Weights of a small GPT-style language model, trained from scratch on English Wikipedia: width 192.
Each number is 128 + 32 x the weight over its row's rms, rounded and kept within 0 to 255. Layers, rows and columns count from 0. Numbers have three digits each. The size before them is the row's rms in percent of the matrix's.

# up: layer 12 MLP up, 1536x192, rms 0.229, rows 801-980, columns 96-127
# down: layer 12 MLP down (transposed), 1536x192, rms 0.256, rows 801-980, columns 96-127
up801 100:141126113130159127162154130113147154090193142113170078173167180129100105061083184129132135191134
down801 089:137143172108132081087081163128158079094113113108167134141144087099129135149075032138075106129123
up802 096:150164187166138153083130184107135118148188122137080092117085154111145040178114130123100166159154
down802 094:111100141115114102145121094129144171105098163139116164066208144164113137137087082069142128118091
up803 105:123168094110125120147144158161204093192110122070126130163064100077141164096082183166114188116133
down803 106:106154098161176142121141168138156114105179094134112186157166164154081111104189163159096181111115
up804 111:122123131120115127160136127198117136081133183157111092137156077124090104134135145093132130092137
down804 106:154166139153115116135126158084096171150083138149093133131141147138135122158175110103152171138087
up805 098:116108154132103095121112107161119116142158098147134133160115144135138113137123125176172167146139
down805 104:117087117140145158151138105149089120110083119100136172105055061170168129085096101151133163136137
up806 097:167106132150210088140135141109122082163128156163233112135116100136117135143083143072091115148194
down806 103:146143075135160177094107148134155080095124124127118111095107025083124197142136168141128180176153
up807 101:182154107102147109138195109148152110145125151160160179066148092049122151071138121122136116094172
down807 104:104154081138144104100151151115126161099152143110082133120230135095150130108111121065117142112092
up808 103:132119064122196093121107094116154129096085129153138119127103070095096129155109138188070125127160
down808 110:158105126163098095073109075084123114093100134148098125148129117147154173175125145083096078150117
up809 099:115136119172143105146154193087131116145167088089164105127108137137156109083088123152155093117120
down809 095:082170201131105173106123104160086170124119150167106104101123106106145101135137103138141135154144
up810 098:144185147095149147160117147108170094095098119148099181125157149172136198126170137128148132231186
down810 100:108074163106089119120168133104097155152219097133133173186158119184141098165118179125139096151141
up811 095:105185173101165154105150115097110107119147135140108176134154176097116094171083097180129104128098
down811 108:166094112147191103099132185159121139115115124179176117081071148121117168143130121064120091126144
up812 096:157095044096171115058048140151141121116136058107098203099169135158109121143151179120083156137158
down812 104:177160125132041132149132136180116114089097149126119120131123125131170110126172146141144119186092
up813 102:102077108162128132143188135096119094174147125097171112137205108153161069171118149105137138155137
down813 101:202164120134141157149087110068152184141153131155113150130114172120105111160148115155126177139081
up814 102:135120156119171102067075116082169174142088132177136143165151157130080134129095191106114178123097
down814 105:140177129044118154149137071121123135116137167160173129106150109111123110133154118188093073171129
up815 102:143106125113135152138103133117113135094113109141077085157129187032125131126131160180114087141071
down815 101:129125090139130095076128163132112086113123159095131111134155067138134150115074133103168182138097
up816 107:125096190180186112131139119180138104164120205140096118083165108044142166118150109111106119079102
down816 101:162155054038158086121099112096110140150168092112111081101108066161120076140092094085187114173139
up817 095:102110091158126126165143081082162125147164115084126128149130149097142113161098137121114151194195
down817 089:127214053151169096135153114117158087131115108090169131094113173150149204116116134169149159066142
up818 103:104124117079143136202147129087125131163127109161123192097125130098167089139059150144101127167158
down818 098:126072140148133120131093142170046120111146098143135095122128095188189122149183123154128135137130
up819 101:166129122126114170136121110193151184104170181166113089156140144135115127088137124134142126146154
down819 106:099159123183145121158187142140101081103111117091171174126095108130146194108092112139067150075118
up820 096:117123060144161146133138146113132108108094104102106136163184107106130124120077133122194125123091
down820 098:078184131126106158171141096162155147144146133123166174095056145102156130114169141075144121172093
up821 102:077122209117125075211125125083149136181099153099127154159166127074124120130137174169153132093113
down821 107:104163078119166165091125107129164102036154113122122169125136131113111134092138137119051130043152
up822 104:172131118079117154092130121073112106145133167114119156124142156137100140162138094127140186073095
down822 101:057137166135133094198087128136141156154106107113168148093111092193129060106084155148149106112091
up823 092:111045126063178131085143099102149152146119108122104094145135190093147169110100174121227114133120
down823 101:157129132086150179097094100123102124144088095087089180076153157137126181149136161089059161099112
up824 100:095129132135155139181134087204145177085100168130165083135140071110146097140123088107109100096132
down824 090:113123110070162106080161113149149188111122146137157105081141152170152111154129153088119054093156
up825 098:127104154173136162173122125157144102094166128103080094106108139142122068125110147105104114121126
down825 095:163161147102115101065143171135156090129152151079174145155122157132050197138136145174121118155159
up826 097:068149198096133185159082117120158185053154164117050135135146149079182108064147126129104118119111
down826 087:172153116203130096144167148113090093150118180147162130120129087192109206167183119116166135144129
up827 105:105170152060133157092114151120143104102131092132093170106140112140056157156090150108132100112142
down827 107:073127111142153125182131084081115098140138107115167131161131141107118101140127160150216119172127
up828 097:153058187118178160164131130146127150102097146133133131075147147110088130156115045115156103125188
down828 103:108108160183116073054119145058135123134144067100139174168134127139132084159090172209090133055041
up829 096:130173161130126144095135162119101119106088086067155128148114069116125144115124056100100078122095
down829 089:089120155150102138099153176120111099145116098156105099121127110120211122113105039142101095103045
up830 092:133110142133153128151110138110207149111061139108160150085170100152122105138138145157171120154121
down830 104:081161140180117118103103132150155099161129113108056143099168121116142135077134190183146140110171
up831 094:160133136131072113110088152187123141172170174141168119095098153137168080123114077104148189099151
down831 091:140107099101158223130145157112114101143090124141096205120099156168131165192138169133173152155143
up832 115:130151067083053123154064101162187125161123163098157159101126107187124159168087171095149131064130
down832 099:167097167150090135181082071168164148131164096116118087095128135124158183170119097149170093070109
up833 099:159126082146151132116099128089151088151132172150070087162169156141096126154082223148148118107102
down833 096:136137137118129103106160081167181155125142148120167126069093132112120156137134141108088130107136
up834 099:152131144071123169055155174125125133129109092098083111128152130111149090142114092127156188158134
down834 099:154093091169160089139110078146120064109092100135151191156152088060092155127178079119071112116084
up835 097:102102122122130130083095122150146102097139138193058099119139169194172046094144161101130107203120
down835 095:086187103109134161153146121128136096163098163130139112098212123105132071144165111150124100108160
up836 101:136061083158167108164105134204151150145172102107139102150087100097150101132111177128133106059132
down836 103:099152105134040111142116136119101109138058141133144122152109151146117124115145097126129100131130
up837 100:139130133167143112079136161088151120109130099144133071135142129091146126130065115102145157127108
down837 097:158166136102132087097165109145083127134151133096132148116077147135110111107191162128082107111144
up838 098:061143083116090182139147097156097131142139056120059144120131146123134106124148130130160069134140
down838 104:226126211167209128101117146107120126131076116116107178136137157143075167076146143125119189114106
up839 104:141101130130117119157121141124111110147164116157078146132179081156100183123131138156104130120076
down839 102:100152116099120083113135149112166156147134158147126180124177038114081099166113116108123150144128
up840 101:101159132106147148122108094189101110071136156160141165119179130124132134109110098150126164116095
down840 100:169105100161100178122124132137174176178118116164167125136057111088155175166148174163153142156139
up841 098:128159068146152192086179109153145149044106117127112111086144157143149107159135116089178095124121
down841 098:090100072101106087170115114165140135161125119105127179114081138112144163105165102132155191142158
up842 101:116136103104156189164110138112089173109103113155084163172108096117149126132111100125099192152168
down842 095:204160101139165158165099121091124152092157163084131171187171071108150141143111139148116098152131
up843 095:164213067189116116133118112110085109138102158106138114106127175162123101181146136106176152130143
down843 097:129104156167107152096169142123128101120183084088087155105083122126108114153106104175115086148186
up844 108:111126113139103105113185119170109116031140064119109146123142119136131125071133190161090118117100
down844 115:178172141157143153100125131173123106081143156131128109147114139199091143099135092186112146114123
up845 101:171149138133100080172196140136162161169125159125140198147083115089140136107124092121129185139117
down845 106:085180096148075108120152127116140151165104102101123104097216149151110137101167069078084082173113
up846 095:187112125158145103152109095199057124108214084151080146190176091080106161082093116106199126149160
down846 093:125106136145127204117101128144100181102137161154114172164157145118100116109071093117145114086096
up847 101:073147088133089165113143066113165081119101142146084148142091172081140127115118089113174160075146
down847 104:091094136079095106140088125109091119135129133133131092134130068149143123139142107181148210155188
up848 093:106135052046170163141083131162151120147173090179110137171134135109145148153083085113136130165056
down848 094:127067189123117105099116155143155108111131192057181170135075128123129144110138095165118085063150
up849 107:157117134097113126112156134084098106120156101104112143163144105105188127164113175130091136101120
down849 106:087131141074142120148104089101109160132161097105114127104197145138167141123143195116164144131135
up850 106:165171113102106084120107179190131143129087138135120152143186094118066117108128128127151151155207
down850 107:105134159131148142074234161074085153108129092179093100098120124117105119137148122127088137148074
up851 108:172109079119142095084104116115074160125138130136138146106091127114122174136099162131093063110156
down851 103:129116126206089098102074169133144242141097085095087100089105078142128122105121123081108109122172
up852 091:140188110173175158150146167082133138119151146137164189103118107161167121113166148137084136125166
down852 095:127127130122116121132141087159081142090108088109204115090134166147129087113109097097113124093127
up853 104:155158129181089072100106127153144141136121094073146152099104159095168178134110162144144098106132
down853 104:139157094107149113144163165130122084108134105127112128097109131076143109124192202100133097116151
up854 103:136118145141154103142095121166123109079121150165134101186094146127093163085152129140154183096099
down854 104:084144172129154140139092110092132106056138127121141153133135104138103131133092129143086125103148
up855 100:173136097067105092133115145131128099089131177165109120178099118177111099104114193134121132121175
down855 097:139153096164132146115144160133142134136124138119071106106129137097095157144129136097143106095162
up856 098:134140144129134158117119087139129079149148115156099195112136144068111102099155117143177105161146
down856 096:157082115117142159078113165078169170138144108127114107138070122095121112136125119152167174146116
up857 099:110153191128106144196155086118113082159128128129124078127101127085126113137120094139123160149103
down857 101:111113093142140094118067131154120126103118132106081164147153145096177160131102186118163103096160
up858 102:065135113150131111121126105083169108123128160114142128166095100207166145090209170104098116067130
down858 103:103182129162114106135160108125105091139126170126133125111185134025107133086148104086186181094170
up859 101:092108092148145117118174118154170107102090147167168117108179164138112132080156168077166191093102
down859 100:098159159088101107143108136121183090101167114134191187151128169215146151133100142165093066115198
up860 102:115110122083160165133155120103104069106154108106147168101145131054117177080086042136139196147108
down860 096:172110094180121109109095189159132173154133105150096137090088166134111120177115127142145108140100
up861 104:095113114121140115100132206123140114152082143116219114082095130108136132120157168078154152113141
down861 104:078177138091126140139164112105145135131146138128147131080134149041139171133123136113184096137103
up862 105:125115136153165144114124081072160143133138195111120098094121134133145155073056126190167199115130
down862 112:140186124096072158157192160115094158118139175065053133113085192130120148123132110109138088108119
up863 096:087112144132122180147130158076147204091119149093116128097112150176131075140085100134170170055114
down863 100:123099121133125123041149138133066129158146154133140144162191136096138144085158124164145085135142
up864 106:100122153116134190139140127108130106148152193087120173162068153128144103111138141169058094133096
down864 103:113186080115147089142095093065128191152170117112145086119152140124099095139097088091133076117162
up865 099:079130123161148178143155172144151113084176148152108121137110064124183139159124127155131046101182
down865 093:193145131145179109107124154109082130214154200116147072116181129170167134075140081149149104142059
up866 099:143136112138151129096123162077159152168101130143072174128126079189086149132040151207171147213131
down866 102:101174099091081135192139103199084139098160107134106192143205192158162124097064161127134142145128
up867 097:163128126161127121111123178101136130120148066105127114166140180163179153141072155084138090142172
down867 096:072110133143160113114126134133087142096128067182173109144089073120105122105169131122148126136104
up868 100:134125165145159078242115079088114123135111141064115111103144144130140161141151089158164086099176
down868 104:117118198120105159109193097141132139100098109216101160155150094158077085144161141150166120140129
up869 108:083133121184171129125113116127186120140105092134090073152119138164136130210127129146112157132093
down869 107:111176136172166121111187109052098138161104071120126152153160075120084136083096103074163107142104
up870 095:112102091149119140151107161107132188158128130141068136118117167170207172077104181046150081126086
down870 093:139188083141127086073108130153134115068040099103187135120110121156134129138151148106112161153067
up871 105:120150149155074122092153113124138173189105074058096142112123156143148116062124158108080202160095
down871 099:104154157110168119071126182155168150122124184122118089126146096163164145087083149138123089170122
up872 102:085072149139189171079117107123133168113136134069079086180123117147109145081124157166141148095152
down872 101:194157118118121111162163173180124135163127153161117133100171079158137133116147102158142066156074
up873 100:111123173129129112149137148064193117131148100139178072117167096113159141153173122222124097117149
down873 112:099173135100140156081125152122179109100141082141137086091164114125146132195120118202115184128136
up874 102:080157070109099096112126064129154076137202115148149155123161170153130130090141110121038090107130
down874 100:113173080097148103130090163092096113124161140075094152167174113136103170108150127096143096137165
up875 098:078093130139200129088116136084071098130163141106148117092132122099142095153162079127110166056074
down875 094:113182162168145164182136119153156168105104120120096093085120164149123127063103105130116134143139
up876 101:122169125153129143162134108113169120094151103153084168147095113163111155133142199160102109160148
down876 098:174126149100078104135128133146162136162118171184132142096091131089045097094156107151122109087096
up877 094:139085193152166140167100136120114148095109092110083150123143130180130124146110126115148132145139
down877 093:118122053141077155174166135153169144100154153176145108125132133071166153147116128148102069169124
up878 104:102118106084102187098087100104107104135163165114131145167106158101140132111138105134080199090147
down878 095:186118124155146100134130167113097181135136132087109117130141115104123113128094127131138083131086
up879 092:178099120111162143128083150117116155112141124129115174160172111132092180163119082114109130165150
down879 088:115169120150153112136134084094147119151135133109182072155083185159224082101133106144165148122120
up880 096:129198112160122116111080115107157106122125128104161088105121212110136085161140127198144118072140
down880 092:185129099122066093107152187137161083128148127114141127131107121134165107150164137124088124132080
up881 102:087118070093115130173155122118189077161110104119129180181185134157099147128133132135174164147094
down881 099:113204111170109131133111093145140142131115133158149134136159116133132166115155126117206071150093
up882 094:102136150123119125157107091155127160149148138156123134180174134126101119168186134163085147161047
down882 100:136109129115161128171132127085108157128079096100137155052104203144147099145051161118123129004131
up883 102:085099145082154077171118124098100132117128126131136193148157183153130151093122141149085129116138
down883 102:129149150141111163083135112124073147110123127139118134123122100115170142192148086146154158069146
up884 102:159069072143157144136098091130108080126131076163165082199151070108127133134095139130115098143111
down884 101:179153128122162066170113182160144155120141079134163148124130162139135119120157187131117154118161
up885 093:187161130122171118078119167097132084092164089103135079049147123160177124127117156168107056158178
down885 094:197088136107121146148089128170107139136113159116076122118166095123103148085192107171119129151096
up886 100:099089116140144091099141131112098109131103169138102113124136077174114074142158173122149127139165
down886 095:064142072144105130168080146193195153088131065142102168133141124134121166121100133099173107112097
up887 103:102153154135153104098114108129130103171099179097120140117154114142161115104117165090137087144125
down887 104:188098093085137133144119115087090108167111093066183087101126161107103167105142090093134125175142
up888 104:163087125162126159113136131104186100106149119173108162162181139158088142172123092138133094126122
down888 105:137102126094189107183111153143110116141144103118103200099088107133129093121172115161105151126127
up889 102:084147109108179155113095093128072132142183119116090071112052111183153090148122160164175125137161
down889 109:133130091145108071161148093150116122142151134144179066153063166135218148071092192150136069125140
up890 098:167101172156155145108159128117145096140131162116113084164156132097129080166118054144113091167120
down890 097:147201116115100143171120111100074146220101141152196064089131112120165116115117134126115113146121
up891 095:145149105194052101148130154155052181157200109141164108129103090128085138122152123184138151092118
down891 096:171148120094144144146166165080153131127153116068112118114207211049150058173156187152108118085147
up892 098:133135109130135114162176171107141100079148123149049159128095146119154154095110154161136170106128
down892 098:095115067056123124048103122128129187126143172146195113153107111134105131108163129204141107144092
up893 100:152126043119189153087118097133166150171147146120143143085123127155096078178132126150080153095127
down893 105:141124139114122162132134133139085118113078127182124122140106182146132095107110062137138100102173
up894 099:128197145109133161079096119085136110086135125111103128133153171081146127123183098136156130086155
down894 093:065113082192092135132120169153116168107104096095105138171124144104106166141117139084111125138130
up895 115:154130136156153107083150142128149190182136146137083130119151121075142158143088091095146065149115
down895 119:176099117106105091105149126127175092132105148155103130128085112137185140149117093132047115118151
up896 096:114114138115122103133135206142155159136098145162122178222109120097150066135085118160125151132136
down896 094:109137162147175183138076119108122121139147179127145139063171073140159127104127134115150142177153
up897 093:110070148102196088093146135140106103058149072071098114165199153095118171089097177134118128157123
down897 092:109159134175098148157154142175145110138103112151163092145107114107146105173158150106150087076168
up898 107:136110111098137081151123187075172111121125150154120132119081076106150160136151099116142135165105
down898 129:112082175078158122132053191130140159094090096147098111120114148103115121147118136120128101108119
up899 098:228080136104143106088107089156104152131126142124126213158157180139092128094144099125159177083150
down899 087:055171102155170075117077136106135104099127076141102082148203100185193122184088164128093138171128
up900 104:144096147124113139165097112136107097139115158092094141163174111139124204151043142073138034102160
down900 103:149132115081121073123166183147157144164137129098071133153106129114134099201100086155155124165137
up901 106:112132137113166105119105149093132157129108122142100110146113127139152162120121060108073096100144
down901 106:170146095143128153129179166133092123124131119151164176150065148079137113132174170218144135133127
up902 098:106120076176100154100137166159192143086150141150123180138137164086139133109101093133162200123126
down902 097:101148098115104105087172050084151120129127192157119125109182077123164083101110145186140110151119
up903 095:105108107113145141178155131151159117095128186145157130123126175147105114134141146097085083068112
down903 091:142151111093130179169124184105121161111118189111128128121136116086121136140140160130130166124092
up904 102:154158135126080093136176135131126121173164203165135100169097135154149120103157159129092100144176
down904 095:118114130081188095116154132129106113170162123175115120104118139150079120106119096100092061153155
up905 093:144137106145116090118097161139060168111054132083119176157202152124138151140093082169124170119101
down905 093:116099097127084143134137123196070095182099124124104136146117145089100164157173139146114213144117
up906 110:096094101079153116102116113088135145181105162128107161095094100121098131191129090178060116155143
down906 103:108095070138112100146107178137100121161133134106158123106129153110110131128107105122113103155151
up907 102:103129118162171118126113128159177125129106076132081104154180090138148145166143128129171080098084
down907 109:084103112103123167156136091063140129145176141115143140124052132106078149107154188079143110142144
up908 101:119130078110100092101113131114111094189135185154180137063097122136111140150125146091105187080140
down908 099:133106094085119128151155111159070070098136142131060170134083113096073159126138147137164145148123
up909 099:164105133180141107105118139113155111142129172103128144144147161095169087177094178153186137138117
down909 083:111128165143151120157117169115094100102168136131160095110165094176099119109171101135108141149117
up910 093:102115137050125143137077121163136084155106169142158150133176173114103175153082131112141119095130
down910 095:145079145096123128085079100161159129119136129105104141146129159152105147126127176162175098137135
up911 106:136083121114133168103162116164125144089120144107129146100171108115126096109164081094084124112141
down911 097:125170168154056159172117148089112148064095128159151151067110141137121083118144131120173085087132
up912 106:098105078093146126187092179103148112158166098153172130085086129076105134138160149104124082112158
down912 108:130147163104169137175070125130104083069113142130225123120133123117120148218148094087080103144126
up913 102:102108079097109174140148112086174176151129137112133125130172096129169135157107118123146132154119
down913 097:060089097140147163115129184103107117148124113151149175156169103110120098085113116152106152081105
up914 096:169110119174139171068167171133122106096175117147097149152115159115120203126148167138113107093144
down914 102:124130100098170116162140133084052121120139146131127159107137108209128171115189124152165162133153
up915 097:102118107114134096125130122094162146117142130152089150101090116125145112165159165102182119141181
down915 094:113116136177124116148096153156192172140100171161094115098186148167132108141122147085050106091105
up916 100:131100159107104104156094187153177077190114097144125161160154183146139167079154108133132097127144
down916 103:130120150127109119105085127134110106123166138091122101117115121163083106084132132122130174167067
up917 107:144111165160184152158179148096189127173141120127107097110085122102120112155111137156106171149168
down917 101:110168108172135182111164229126126125109131178181092167117138173139104123114080165136127116112134
up918 101:136154104171124163108167132087071130108128135115127184189195092086127147113128124151114071107125
down918 099:126140116048117133105085080185130136164116131077127168116111138099161170121160081093147121147139
up919 103:190161085089142145092190148114137118164152129125114075082148077154106138052068199127107149133074
down919 104:127123135145139136144121155167143114108111173100056104040141207138118133147154131119172195109116
up920 104:092124100173113189093177059149145089138163119154148111108142103180183133128110137161079120067085
down920 105:105117085123143083149088100161092097119112144125089118104165156153145137190129081125112136142125
up921 094:092087130084140038090167114161101169111183047205054136154165106161083147105152123135143079167147
down921 096:144083132112094143116159134118170120193127172114143097070177180066197131133106109098131183088066
up922 103:085089169101201153110133101142130157107158107127159108144146069163122073133119120118099146188187
down922 109:127112153159161100154101141142136076093123146126130097120119141118096129124094109158173120167132
up923 106:160093131125149113171116098118128096065159158177128131125154150073102178126122145102080104090179
down923 108:082194114094157129093150129144044142212144102144136117146110123125203121148128114130127121158116
up924 102:071162151135080166085131065117125118142188077134171087095129195133138139186161106149099154085063
down924 099:177130103113137164143095130074129124086096128115095119116128139187113128106144122128083053123070
up925 098:188151165203170073164110163164150137130091131170161132131090099141148207121091168110081127157122
down925 107:124144138152063165069138153102117114151127141111112092169098152144111131123099132154136145178133
up926 104:104137107196130090090165116097150139109088065132122179113129166151111105129099127141173126134079
down926 103:136109140053153119111072103171103117118195180134116094145121086100158139116175133144135122104144
up927 103:106140124128131109107130140059083160122160139157144143103091138160139158126102098200108120116108
down927 098:130132104110104148097120129136099104101175160121066087071096172090141142158120114116126118205141
up928 100:128106111125141115135109146150059054157112154143170173090085128146146105085149164184136109120165
down928 100:109153027128113096125171126131192158127124143166095072155116097113084175107136101119108150115132
up929 096:141085142164115088123119109122162056126097134153138147166091147098118106153129083141146105088079
down929 101:116110121110134110174146190104120227145164169099175109136088071093136135191120112158205102111118
up930 093:189146126101188096177115126093164118135082105208167152118110089152135128120085108123125119148133
down930 093:101121058154173142176112156140104117105140140139112099120115182138117152121146166121139150140153
up931 101:145126135209149104163098130166154123104140124142106136123134144149120164119195106122106158125142
down931 099:099096159102146129105127155116143092131058134109101152135138187113157154113088135144131121110102
up932 104:115158164157189126100148153144109132077147126156107083143171114127134091153140182173119131094076
down932 103:113119159113139138195105096082132186162126087145145104123091154135112135101113159134145163138114
up933 099:113141048089143134178126120115110123142146098132136100094134096168147080193076124136102134104134
down933 107:137112111150177086154170119153119174179143127142151093154183142132177079116160177131051136160129
up934 097:119202126148138079143128140127130133124116172136180155103116151148134091160094176104177086101086
down934 094:138117169133127141134126132123090163121167124179124145110084063132122203082121082098085081117125
up935 099:148188071092151096080116124163174147106133129175153121118106145021093159111130196102152124133125
down935 108:119145109140174132186101094076163138116187133083115128149144050179149162142186181120115114143076
up936 096:105094189075120124122081115147139118134124111138161155180133104135137152128118131145191164101118
down936 104:139137162191113155152166164095130153154184131127116116145130133140108156055143172100121101133186
up937 100:125156128082120137065124123118117178132113128149107150146125077037117112156105076105151091113115
down937 094:164095135149126176154105171077125093150131109142139085076153172127124125179155122162172165168166
up938 096:115062085149128118151051133088195113116104121104170115148147078134134142133177109121107208134157
down938 086:216149150070202127100170151148076156121169097147104138101103095067116116130148122155161126117097
up939 097:117103149129167088119164159071169107139097181110074170156105111179109140158103139136113162202179
down939 092:146102105143140171170130097097152112061069194088175151152132173084173147121141110119075105149087
up940 099:135146078163135119088114110124153144097100087109174143114100165126145100114147138220094086119098
down940 098:109092104130089135143128124090118123107148141161148150140118137154121173140149177085128144128112
up941 101:181104171159116156083146071139112108103106152179108094122135159133157104090121152213152159179161
down941 107:119168088095135097150151116145123109158105108109182122109130128143123181135183098092133118126123
up942 097:114151153087124081157112122141139105095158159126112212155162133158129173147177086165107110125192
down942 090:118178088179149109108141084123088185145088120102157085197127146070130074097113159137164162148106
up943 086:094175125108124089139111115107158108092064155127099106149119128109106185138132120070158188145122
down943 099:124081159155154103126118109081089162170195143147112100118131083129120111153153078146126119109094
up944 111:117157123091121094134175078136102109141155098179188115150057070136111150151149154169118124162081
down944 108:082061108198117081093089143104094151156092111175082102114187156131125058132108121096146095132113
up945 097:137160135168124145129108129160115078138118092142135144183106124076169173133142122064121112110095
down945 090:102154175117128099139175103104120148151139141103129125062185123124161103150064137156126164090105
up946 093:107147144120129136100069125134218164160057078126108140096128082100115103133086157162161109110076
down946 099:166146169134135182167160150100137096184092150110138148143183193133112105174146094151054138120091
up947 097:121132102101141111121160132110141046065158066082129233174189105157140089195093121090116135057144
down947 098:113104155130132135163128110161148104146110154130145084087145181107145138082202115161111086139102
up948 098:148155119134084109090080086171104096113106094130158061183074068149141154113188113102153117128149
down948 099:150136140106144161095164145142109099098155122157087153130137105071121166137100098097147113149125
up949 096:088135083108163101160152136153174175087128115161118196042147130098112145150108071149108057171145
down949 096:117149153146134145077114131160124037192126107106123123138216178125111102081111168130128207117098
up950 099:077100166147139170110150142131109085153145145100094126130120080154105117161147085118147161171114
down950 100:116103121120103132180097112148108143144078078129156144131116132130128141119175232092106115132168
up951 106:140130091112160190118068093155168155118153087128133150129171084108170180111159098199155108155124
down951 109:128100156121084137124025114068080110183085178157140092105148094131114114182162135177134078115138
up952 103:129145158096125120101145094108138138111173140160133164119120075115079092121095174076088101097184
down952 094:172157126140129153104155148119177132155109052093098092127151146093167137073114101110106168122097
up953 100:107116163138098108129238109188175161138152108137147113145097126099130130089122131135100126128151
down953 093:149136141101163102172112170086122133110146130124083115054177146129157111082098143077129111166097
up954 096:116175148101128143116154103168106123172151159156126064170158108094131077165081163157110111111164
down954 098:133154154159107111150153159171161164121148098164095097152133162120140137102174069130094108092144
up955 098:114145064147139094127160153092125120129095115090141131053143033197126111161099132071197093148116
down955 097:094047135187153154096070106180078135164163133110129131133091161072130136105157106113082114103119
up956 104:141128116137120138167128099140101147143144135148160126082138129092124190057105065103151139102129
down956 102:089123128091096102099129145182186129134121155150066087101184129096116155116134141164138113107099
up957 102:163106104095158116164120155127135146156093069137117166118153151146153124147146161123126096118107
down957 100:102103102136149126204082150087089159099118120131105174088149133112121192176114124062095134175123
up958 099:179117168120141113175104125122166134122093164073042139104096183127171175143056187102155147139158
down958 095:085124222128158114122123111140113152153147133138144098133183133123131159090163113166092138092076
up959 099:136140156073087168062089109103168078146197163112095126118128120133071162167100142183133118076126
down959 099:123164161130137109138112144153114177101106137146083129163075082111146126143138146134140092117130
up960 102:144117092105161095113145118112157090120170123081170124187126147121163131150144164130116122099073
down960 099:047088169187086117165154126169137182136095162144136143127135090092136144111091104123144112119155
up961 096:150176183123101131121147128184166173124165154141135152188151098111092137101130159126125156129137
down961 092:059143142119136100079119114118173125129113153096152110126158123175149036128132182092149097126086
up962 103:141105121099133149116108140100074115186092136069124133114140081152077134145094124160147127160119
down962 099:166084168100127176142070103158055054136171096111123117084157176156118140149122138145103172109154
up963 107:098131163128155105089151162108098155129134119120115110168093097128147149118092115128111108107084
down963 102:144114153096153129143083106178141096171102148122053170115173113101141128158120078100148160148084
up964 099:131161178161124079087105128099126121117095164100109175134140109172107085105025172127122142139133
down964 102:137071121124095121125149141139075071192130193134107156123180080104150148095158144117160138143087
up965 103:165181124143153170097089200154138134154096123143093099110134091115182126088072127141126119123163
down965 099:137046146141102148160169170078124130094121087096145144179074116151158142137120112146101099165104
up966 097:154115201103144154137136119126148176112109121106106157103145125106170151111091119125147091099131
down966 100:129151131147068105086118075090126108198098141124146183091142165152079193149101150056121129105126
up967 101:126102217157122137154096117128142152126096146160099157152133093116194139121077133121167135203110
down967 102:096142177124105121114129164116129114114156096159126108116058196145137102171120140157114123170102
up968 105:096142106141104114099192095102165114136141106097178112213115108110127109122097162075104112162094
down968 099:141150171172106130137147127083178138082131152153121132130210144120063081162131087075137089119140
up969 100:125147148131117133112118112084108117097117143122148125106108107134137119068175113127104183092129
down969 101:121126118184069061156141113195170137128123119155121163133171089141108084154102061125112134145117
up970 097:105124106153164128090135120129114068062128122187188171147169127147152103112081133137133071108098
down970 094:176099110152122124099097129101136178100155096121101135141136084106142132118151165160147196165097
up971 101:127143158145150138150072140082167130094137088164144155057146106073156152136129152152146152120168
down971 100:149084173137122077131094147148108113163141144144144171163137135072141122141149120135148121160046
up972 102:111105119133157112103133095109140144172154105148119054200134147109146164098115143175130153108130
down972 099:124134166126084142211142190137104085123133152135123143148134119112163081104100137123179153080145
up973 101:126139069177170104106080086121088127116127090198164151165191192110130155162183162055144163097080
down973 098:146153125137129110123098116148135106113142089110104055127110063157116151100121099134092165155151
up974 092:150158142159148124157103153107100141126057108099095124076092121067151145181062137119157128118117
down974 093:067146111108171096130106103154110133115188159114118108139125177150105120110110084113142169123151
up975 101:133109109103176149134124141142114092154113104130184075151124083183095111195090123112124130115153
down975 107:136171141158136170118096175154174170140140133126156155099118102119131086121158106138125087180171
up976 107:158140079160168103122070088120067101116055119130139159094187101107138106132138116140140139123129
down976 103:153067181089096095142154103186224148070163158099076156130157145090117108077095121102152102162137
up977 097:124087154141147164152182162135143105141076086142101097090160142087160121117101144099074122068113
down977 093:088163211172125143149186085098105159166136144130159157155154096193053111164139110189116142151168
up978 101:119130144133172147092112133087176137107137087073095144100086172126102055118150164149105162089109
down978 098:130082124094156102051114167138115176109079122173149131105139095141154126128127144129146134123172
up979 096:101137179135184151163149117137174081090152110117168098135120157218076174143068109159137068104120
down979 104:180114145107133192118118125157135122132149150203126124153092148103137141098118134088168187173187
up980 098:142151092212152073136169123187127110120159034170064095164072081106142082196153116117137092155065
down980 093:133079136159181181112124129055128094091077116110107169097184147077085122177114146171154117156111